{"n_layer": 13, "d_model": 64, "n_head": 2, "n_kv_head": 2, "head_dim": 32, "d_mlp": 256, "vocab_size": 8192, "activation": "gelu", "norm": "layernorm", "norm_place": "pre", "norm_eps": 1e-06, "positions": "rope", "rope_base": 78900.0, "rope_fraction": 0.25, "qk_norm": false, "attn_scale": 0.177, "bias": "all", "tie_embeddings": false, "parallel_block": true, "init": "uniform", "init_std_qkv": 0.0603, "init_std_o": 0.0, "init_std_up": 0.0603, "init_std_down": 0.0, "optimizer": "adam_variant", "lr": 0.00281, "lr_mult_qkv": 0.7, "lr_mult_o": 0.639, "beta1": 0.9, "lr_head": 0.0124, "grad_clip": 1.0, "warmup_steps": 494, "schedule": "wsd", "decay_fraction": 0.777, "decay_shape": "linear", "final_lr_fraction": 0.1, "batch_tokens": 32768, "seq_len": 512, "doc_mask": true, "z_loss": 1e-05, "train_tokens": 155800000, "steps": 4755, "dataset": "wikipedia_en"}
Each number is 128 + 24 x the weight over its row's rms, rounded and kept within 0 to 255. Layers, rows and columns count from 0. Numbers have three digits each. The size before them is the row's rms in percent of the matrix's.

# layer 5 MLP up, 256x64, rms 0.0878, rows 134-255, columns 0-31
050:116139111135145111110122133124129114122116125141113153163100118090097070162146133151112101173115
090:129153141113130145115110138175138148138130100148075091154105159110101114122129163107150105107119
110:110133140136147138129112150094107131142188134154124121152132104135125115180105087154117121119178
104:116126106134138125081143152152158157105116138141145124139133091125135127123157155122133117161081
128:111135085111113139108141119121153147153155140139153067100113144118140163156117126136134111108109
129:099197126143187111105127112150095115110118114115089141120131124116117133188173114105150121122165
109:136122142105095107104137130171130146124135115157090120133154115075116106179136108144161096095159
117:165111106109139115131148132165126093108112097180086106099127110114107123127121113119191109118130
095:148117123114131095119117159118123131097151108167082131143169133100116149131093124109172147131107
103:113099108140135120116139125100149150144110140096107098154143114138153130079087101129153094135129
097:118130100133143171077138135145118083100155109134110120143139140094127079185115154095096132124129
094:124140112165113153109140158184144087122123073122119138140133128133118109158137161131122090136121
009:097099104120106111111095094098107099103104107106111124113108110087105119104107110100104110113111
101:098173139103100093148174125125116118152115140109166126096152143087112123135144087120128162088144
088:119114116098131125060155145162120135104177113146089129147132155088105115144115156120133128145155
005:140134164140128133126175161132143150132157140173111125171156145184144144123150135127145138137154
112:128097144135136098100133106110152114121105114108126094155186109126135112136136114137141111137127
137:132108140137149107157157124122196102134103137176088137094103078130130139133133096131125089103133
004:095107115126108136133086130111161082151113135173118185122086115118147121129152126073098145151144
119:144120140078126139137145133094147087129121113146119096128198122123128141165123112103115125148113
110:081149129137125160102156155084117134150106111194166124091157109140080145152120124151158145119132
006:124112134149125130160148130114130134093151114091132192169204153131143117136131153127136140129129
103:100151091139162138115118149099084130096145121143156066142145116139095125117116167130135132136132
116:125105114178139108137123092152110090148118131125168133137066118159086132155111151130122130137152
144:104120103100152132105150100091171133129130168153141112110096164155129140148127114133145122105077
088:152125080098131101153143090184127163132139131153149110108124154087119113153152109126172152139119
107:110108162155147111123157117110095139123136115116117094089117109097090119128121097126135132089127
099:088171122078108137117136128122140116141108139112127107109123109120157147150089118159172113114143
006:104094130121090126144100128116130136109157117112141217151150128137138118114141134089125138145126
126:144145125124118130145161094141084134115096123146093144121111094104099102156138111152114142114196
130:116138137117144129119126105120137153158068095134173140108120090089095116160169142101143098158164
132:136147132144157152119133142096102124108178115148131088118153109097132108148116083129097140124142
108:147105101133154137145148117152114108130147084127133121127149091128118100172167126107133129147137
099:091115136120116086136125105097100146133132139143142138140098085145121150098104097180140128094139
133:135177145087113104094185104143125131122073136172099148096119127101097144179130149124136136126136
107:076122162152128139091123111138122099147142107116118127108094135107112120123138119176145124086093
150:107120087119149126138119129103116129136119122173123095124164114126133111123087123112091103114124
112:097119123132119131126126140115114122126120155102103089142143135092135128123136094124143116108157
007:139150144158136155163137151149156129158162171154146176144148145144170148142170151125141172153155
136:121121120138139143066157115131111132129068118155134156116083121101079113134132123118121090090171
099:134193114086132125114121092153111129115116095156130105137125144123139120178105120155137151114118
084:128139092136140141103138118147122146149111138170105091109159124107129077147149131108082142139151
120:143126132091127136117182092139154112140144181110135128097154112138090116142132081112146148124144
141:145184136146130129144158117120134108137134133139133160134066112134098094151171133086151117113149
093:111123097108116133133161140147131178114126098157130142140075105116123133120144136093123136147140
084:142140158139131102145129116147117115170095101136092168165075145123110094195153114120122118176128
105:124127169148099148116153127148084111146081080126113139094118110115100114131096124175178125149156
108:101142160153168147111102108142089100142127103126144142140111107119107121139127134087140121124134
076:094144142106129099118163122096129168145125133168104140134128118102159157144112102140110149132143
127:086152133114124150084141101092135153147124088134131114122071128132115154118100126166161110121101
154:113147124088140100143124128081123084158142127130140105095104132157135135115103110127151116107099
005:155129156141131152144108146158154169122151127139138175165153162159139171130134144159130148165134
128:106161105117113118138170092060110167189120145137105115112145105119114137127133133135112112135131
106:102147135120121084141156139103146164140144136150115089139119092098130171135068121153147156106125
130:102143098161114121104164126125101113141121112123136110133112165116143131136137111135141105126138
130:147155133155127082121168125141102117138129127120148120081067123130110129149101092126194124091134
005:102128124125089125123094133142110097159120144118154103079079080110140143099114102089119130093112
011:148124157134153153159153150135147142138157132147160185140146162156155127157152145137150144165143
145:109133119126112133105173135070147179131072143162133088159150098123152143103145125137139125097120
138:152161163143131114113158135133126144133174156126149131096053131130113108128133123132159098126118
113:106158138143139122133118133106144097142120130135146148105107082158123118140141124144151109145166
009:109091113099095112106085114108110119090122084096106127107110112127106114102104101098100107124102
127:118115120097148121068139126135115149142184127111124099125136097146160182137196093115144101121108
123:121145124131140124113132149094129167139097110148092080128125112107129174137152124147131113138102
087:124134112106149153119118159101134183101151121111107097106097130160144156116103181082092141106115
016:145143153148120149160125156161152158144164152136162177160154137157161156135153147133146162152145
096:139158127108131118122137133107099095134164120116098096159129152138140101096114139133106111096159
126:089167134141110146111142123101101146163135084142123112133137103113125104146112121135101142133129
145:105090111103154133142142122119126125144095144164131082105162117119161099110113147136118107161124
126:131178147112124112069154144111153133158091110149152123100105126124133181145151150143131122095163
121:121130064158104126083184107127122133157129118164138111123123191140101125148131127113110109122121
153:108140152121139125110136122141136112145083095119129128134144135134111080171164104116167133110142
005:161109145122156135136135138112143172082139088121119171162151169157111119146146169169134123170126
126:100167102108132147123149099115106143142093150129186098102106080142119138115071145134140138093108
127:122126101101130162134133106124104130147115113144060121111141117092135134175108125122109112140136
157:098150083109176140086150108124113113125143130143141084134128105158143166113091155121125142142141
146:110158124153147150127117106098110136153074139116147120132149100129105122150112136114148134178154
100:110124129172143129165121151161091116112107142104126097130130138125137095167170081123118119152158
007:155116140138137147145115143150157154156164140133147177148144156135157126163150141165161155154148
133:112133101102118134082159126076122088151110133134159117116097134126116125143153149133155080156117
117:100106158081135086109145119147116156115133182128099126116102153126146086166113151148158106149123
006:140176153166132138166140168151156148178143163163158144154125122153171166128158157130156154118148
004:136131117131077126100081133169121103119122157118134083094099105123129181113113099109127147097147
009:146153140156140156141125144162155151150152154160137153154151157136136166144161162178151164150151
131:103098114118148115117142100134107143150131101115092103098185123123144131155137117147098113143120
010:120091115103089116121075110112117130082128096085118166126132118122115110105113116111107126125105
124:135145187146160125137138119080129115143124112150158106115075134134158134116092127125096097122129
007:133083125125130149128115105109143112097158110123123208117158191121153099156135106118137140163138
137:108133122109142134152116106077123135173098110136148095117160093114125139120107122120096113145133
130:147145103146104119108151115127101107085102152131176121093115164140130092140120180114116084138111
139:126171192129114135149117154110126124155085083129143119106125089102130118123133105133137136077139
010:152109146142128158148112142143153154105160136123152205154166166150157155142144139142140163159140
117:078175153097149105122165134126136124114114143187106127124071136130120116153103138149169132066173
130:145117114148121079071163132158095128169127122130179097122157148128162108112146122100094090134122
011:101128136102111132135117092129102166132190130087155172146150106137149127109131113103125132120114
145:140138114146149114118140098094081148124133133174134078096189127098124121141140128127096145105128
112:131162129146172150158112129073125102093120120166091090152126111111105170112125117081124142129141
115:152078123154102112135135109130096125198125141133136116120153111129079122140142096125113108082183
106:166136124141131140148149107141081105103104134132127103077114119122113112171083135101146097148153
004:111084106110100118098113160110111061110143132118101120087116094160124108124123095079110123137122
120:138113147170162106101136125150129156141076141127127145071124163130120133166098130111072101125124
006:120101145130122135151120131124153142116156107122151223160154141159157090133137145109128150171130
129:113131155109123092132137146086127126116067148159175075132150140137104173123104104123119101122112
124:099119128170121139094163128111119124132157143156106106102109186087142120111135143119102076103130
108:133134138108127118119166118130105079129135135146134146157112161121115165107103157163105116156167
130:122135108133171132074145082156108140129092127122114150117117133124128104127114140107120098144163
133:130108119139148156094153110124130162123054153136156112117079127140124104186132153111108107122163
143:110176105072139100100169134121132088141110142122116124090100127109107145145146139109130159146105
004:123094104154116116121129115139119126130170141126094141182176131121117157124146126116184136110129
110:151111110125156120090158123138151097094165082122145124101141131133108148115108127174136108150111
003:109114132128111108098138109076108136096118122128100111106101103148120137133099109088038129117109
007:130154126130167101144154102121109173137130101090125104173167123125094095127106167154149096110099
124:086146138122142089120144147161123138132104117157126117136128111104149156147137098128140126084074
133:132153174123146138129134097103128128135126130150154122116154079130105154162127129141183156149166
006:114109096112109114095129111089114095088107125137079084119119144126113106127108078123114094104113
152:106166082148151156117139136072099121119123137113153086117158100178124172083095153122115111121096
080:157110120106142113163166142137111063106153105144092142100128144126132164081114152160144099142136
121:154149110130133119140140103132119097136166122128154113138089120157105125139090163085132137107136
144:094147076148144143108120132125118116166085117130116112130114118156122128084146138106139117128099
089:096123096072112164118113149121138112123095131117152088132183117086159149119129120139142133130154
111:154115061132142164068129099114071084132161122132157105153115099134127119151144143129119155113150
109:128120117106161174109153099146166122114095139135107114135122108100130101185126143118095138094134
# layer 5 MLP down (transposed), 256x64, rms 0.0496, rows 134-255, columns 0-31
049:140137128105134135115102149137083123118127101158137105121103156126145158116144112120088111100128
115:128120135151123126124101103114163145101118133097139128113168122166174122118128070138111123108144
084:115146120111119112140108128147199123099104142115174079097143137159164111146126141143103078127135
091:121163141129101109128164075105123109170111146093123120071116138147176162129088139116102143147163
120:166071149155107082132159116139129138132109118138115139172118100081130093097152102134123132145134
116:116112133168141132133133143102123142158085104145174131143149101148129127094150133118110168156112
091:152130145127127149121129150085108148125101094082162089154127138143114149100174089117101161113123
111:145112153131128201134117151103106105164161112062142124143118140129143114188133132097087128087129
082:114122115189153155130156114108125130126113163082146106129098110152108121130126083161115128158107
084:146170134143130116118134141150127117148154130154134162121114102102073127131173118157126133122137
106:138117141114126127171120112141171167152065170132151123124104092122135117099159096161153090094104
103:108107151101117108200086105106117173137128155138135125141153100125169155139113134126130131083081
004:143132114097058135116095126118099118175149109098136105141111108124107112169119114102106094132121
097:137127160118163152137102142134157106111104129130118154135122124179154133095117171138154101115111
098:166131116153091097179122126133137114170086131094133089118126113176146121092136094097120160120118
005:143133148126173138128128102113137140069127137154141172130166119122137136116183169183131143154127
086:130130154118096106108127132142110116143121148129143158109130085097146086131157113166117127095137
121:106112105107115128148124132128159142109142116148158110062165102152122142107132099156178081145132
004:142116101116080128080098108091062157154144120097154117130122110122086183148133130110135094095114
104:145135143145128090084114141157113132152093179167144140118096138166123071100143144175118130126136
114:121133116108170130136083118167143134112147158093158091141119100112179145128131107095110099107120
005:158149128126132159111125154192127102130130122163123122106101123155141088103123120129096108133123
104:115137165148135151143102117078155124144112114165158175095118121140142129156137101127118106106125
123:133130121156119123124120121137101169141192125099113104164136176151111124131129117133100112128136
124:153153155164137121121138094111171108163110119153116146167143119127114098151151139129053139106117
112:097149171119112128102140177082110075116099116095117123127134142171148130130111134122135143145103
112:142122142144113131157105149159146139091127114108123125164126162131126166115126062127111151120122
142:158101091142118123124100121181102120116146107107133135171114124110132104118160161139133125127147
005:144116136118141157086121099145127099132144128165109118109111145156107112108136114123107102090113
148:123140134156121151104135142128147107125166144101183092169124099172128168096149102115130131120110
139:098097127138113121133127116121134134104130134087146141098135142135089158125153156111129144138110
112:087149132115116120115170132149130094148158125140158164132150129110163085161158145101117067162154
113:143154177102130087108113125085124093129089137097117152134113119113126162153109144105156175121088
087:143108142087104141147146173150158091076148117140151146112129146119132120186143112104115142145167
140:167146106184155149146151136110138126129174133104110123114151126114092140089121132116192131140063
128:111109134180133113142101152153151137120170074112142126141117104105085196107145109132134177130124
122:105118089141108128148132155120131114158145153143160146113150078127118112134102112164150132150158
088:152146149121093102088129139116156128107134180177135139080141137093145136102146136097124159158118
004:131142100101073100105098128123096142165150105080138105131109120135109151165088118110115087121120
115:145112139171136108156126120075171142142133160092150096080115117134117209143130146121122134124098
117:110135111104108128171083100131131106151124154130136190145133093129165127120111136133149103153129
093:139110148158105126121109167110176136080130127154144116118110106150131146081138083104117099128102
119:128125150132134166122116153097154112128088098137182095131128051135137132133128131134096141105110
179:107141085158128131132142145155086092109161118148119146140122117107125092129142159078166093186146
089:133145119116090147117139130111130117147127109111089145104105125157131141150126127136152109128119
093:112141133091165120105113118132096148113200144096108058115172136161130170139107129132103122128120
106:115098119159138132153093145135157131091173144112128100151148125111123164137162045110113181127142
091:144111104145092161155106139149131123114127171131157140118111141127139102109129129168088114086129
093:155107179099127122117100142152123133093107136091153143147138138124138155120113156113162133110119
126:105135164174145111099059139117113125089196126120163136135128116143110183115145124119121126139099
168:140123132169137141112143141105139139139108153106121125158082138120154104137078099077106129136114
005:161100155112146136152169115142162114140127136196133131114156127139155114141139155125122167136136
134:114118100139149164089095118147136117135125130078118158147117137114134134140127174143100134144147
101:133108165119137122142079135116115141108120110122117176146132131177126176120152100130152129099126
137:111123113104083126167092136164120135145143151159117119139150115110161078141135123176098146102128
139:143113120116189165121111124162174110154146122120116086155106119113107109148106146138143145117153
005:144121105102079100130121123091127135150146084124108151149135138146060110114090085115122116136107
005:159172140199142146087130112144145123138135135162150125142165145176119144094147139131136137084144
127:128146097131147130136065150111151124127180145106161105138152085111194140126089149179125143108087
132:132122133142130142155107088150131095103097105165136145127129100102149115134105150111180144131168
155:104129090147145113105142151166123124082167140105132091153116131080159130149164132118105105120122
005:161100148105138121115160114115150110106108130197130130098173128124115105112139142108101137100115
131:134121118100126152125132152123127127129123148126136136116138137171108089102065163145163129105140
115:090145125117132148091120122138140109101162141094126115133159105143150146136123104130131139084181
071:152094128160083161143095083123158137110129140150112159159167127131144078144153093117154093112120
007:166107117082121119123153104124130128126140090180093123118127143144111114113125108127097116127116
092:143154166177141117133084111107179142137084162165135153114129132117099142165122093122128150128099
110:128118139109149156162101101150147130157137164113130099136122120112113115162126169171107162111101
144:153084162125109100176153097071108191130110143125175118115152103142141105120126091116106152146126
111:135084139192107139109134124138117129118166148112120136154137134109100182106137115170108110137125
119:136144106129122137136110134114135143150081131126082180085134100118145141118124129137140156125135
128:127142147132117148128127160092164093140096087134136167142132114140136108124099144145132098154130
005:129110145162164151114146102140137105144123155188117112097170127140169130113156142109118148096127
137:094125086156108171148095160127124132141106124121153122107131160144129163107083194167129135104125
131:127123170063118111159105142141141120123125131131091154127106090091144138114157152142133114107144
213:115199150165107124103090145073100151113143097105196126147143112177136103124129128117136154129109
129:110181115136165117112115116073107148147116136157131128143132142135135101118075135095121150125097
082:149114140134114098101135138105160130106155166112106157137144133134094136100098165135094124142124
004:118085153138134135127156100172155126109169120130093099129159146153132112116146110137115125112118
143:126136109115117147079178151140131115134114079117155128180133139165095120121137116126093136166124
096:125107127139108183119110115116112133121081125120160141111134105088150096128171117097117137099141
005:119143112087099123108083133095098133158140094126122163117090136130085158138078114116093120137106
004:129075103106122073151165111112116160094114094121084137132109118111108098135120128141150130166114
005:122096168111143105156169136146133155147148125099120127111105128113159117152137121139139115129132
114:121107170103111112096104173096092119119126146143119138117131121117083136098160131159145136084141
007:149098133108132123120156112144142099135123121187085100100133122142122084109130122114092120103116
107:145128188131117146150176123079119129122076107132128104099106110122176138139142140103142106134085
005:144117136177122124114132120185172128135113136092128094138159119164107103131143142133109133105129
151:151150097091094127163189115114122126133117147145099169126099166165121105148105162121132117131120
119:099157153118152133147110108088112109131106118136138121120164096145076134146127151131142135133115
141:128170163156107141128107114171097127152186114157126118103112120134116151137100084118097137136115
006:168106140127131128120166114161154101141119122170099102089167130151127080112138128126099124125131
119:151121150134095131109105144123121148120125099123166126144147083118159122116156168115149180115077
108:106108095111101130134132156127099146091171117143164126100130140132090154161121175110137121106106
009:113108128103126113128119128154154092112112108182118105115118140121103113136129137142084112088100
122:114101137116177124150129149128101143103147170137151149128153111133125107137152127108066115140155
112:096105129114100106074139139172110133129154167140125138142128148161162086169099143128086130109136
088:104155120110145115128120112102136114070115124090116158108158130144143166137117115149112110127129
114:135126094116139147140175113153134127189142136140095147160103169092123133135152131130129151105164
004:149118114167159103113138113128141180095138131154117162127164140140106124117137133120147127120114
105:126105130137130150104102118111136123123155079106119138097118113129137172124120095145169160154124
005:166131126136136161102119116146129117149148141148163104129155136162130136114148113126104118068137
128:137139149123090136119123197091162157105157083125148150136102113195108117119142144078109122172124
123:145112131088158109167115087140124154120084108118134171068171118118146137122114125143081133133139
089:109140158101143141159096121088125144126121142094138172119163116106098133119148131118131169098089
109:150138134130149120137133085174115131070160116104121091162151136142111152125104100155128132127175
143:152152139141128101108096126130119152107135151183122158115092127174120158144154106145138135134141
126:135203108079093130141143123116131125113107147109131163086138111103092118101112118122138130151134
004:130115145080139089127120130138128112098143115105082116106136111133117073159161145148107106143151
114:152153133101149132140089144109106117100081145108088202123134105104112088177160117137118161139115
004:133129103109098145107087133118115137152081140120174120104115127109126157158114129078117110098118
006:094139143106122155140103154147130070126105153159131120113081117119152088101129132118110139097158
139:158133090135116170069145100143145122124131124140130122144102152126109099155156166147117111165148
118:107117138171102139107106145132123104141151100177149131063139131174098126107136143091131148125097
005:119134125122122124141115143133148165090087125057137132130133104090121142139163159133104128133142
201:125197159116114127127099146070108122116137119094190137133138087160135138139134123123127140108094
089:114149145139119151106104146104133196163100145104159174119108109134128133172130101098119161120111
115:114128116105125105182100168138122094136161100162095121138135151137117107112139135136123183074114
124:144164144179107117125099139074136107160140149136145143101170125149140131136108141132105141124065
108:129137094141127124131110121164111158098164124132103167140085141141118135108138156142113104142100
092:083141133068112100136145097122135132159111149116126134133094134115145148137106080148171110123129
100:146145125121142143144127166123120115162150114121133105118158109169120120098169080172126105128076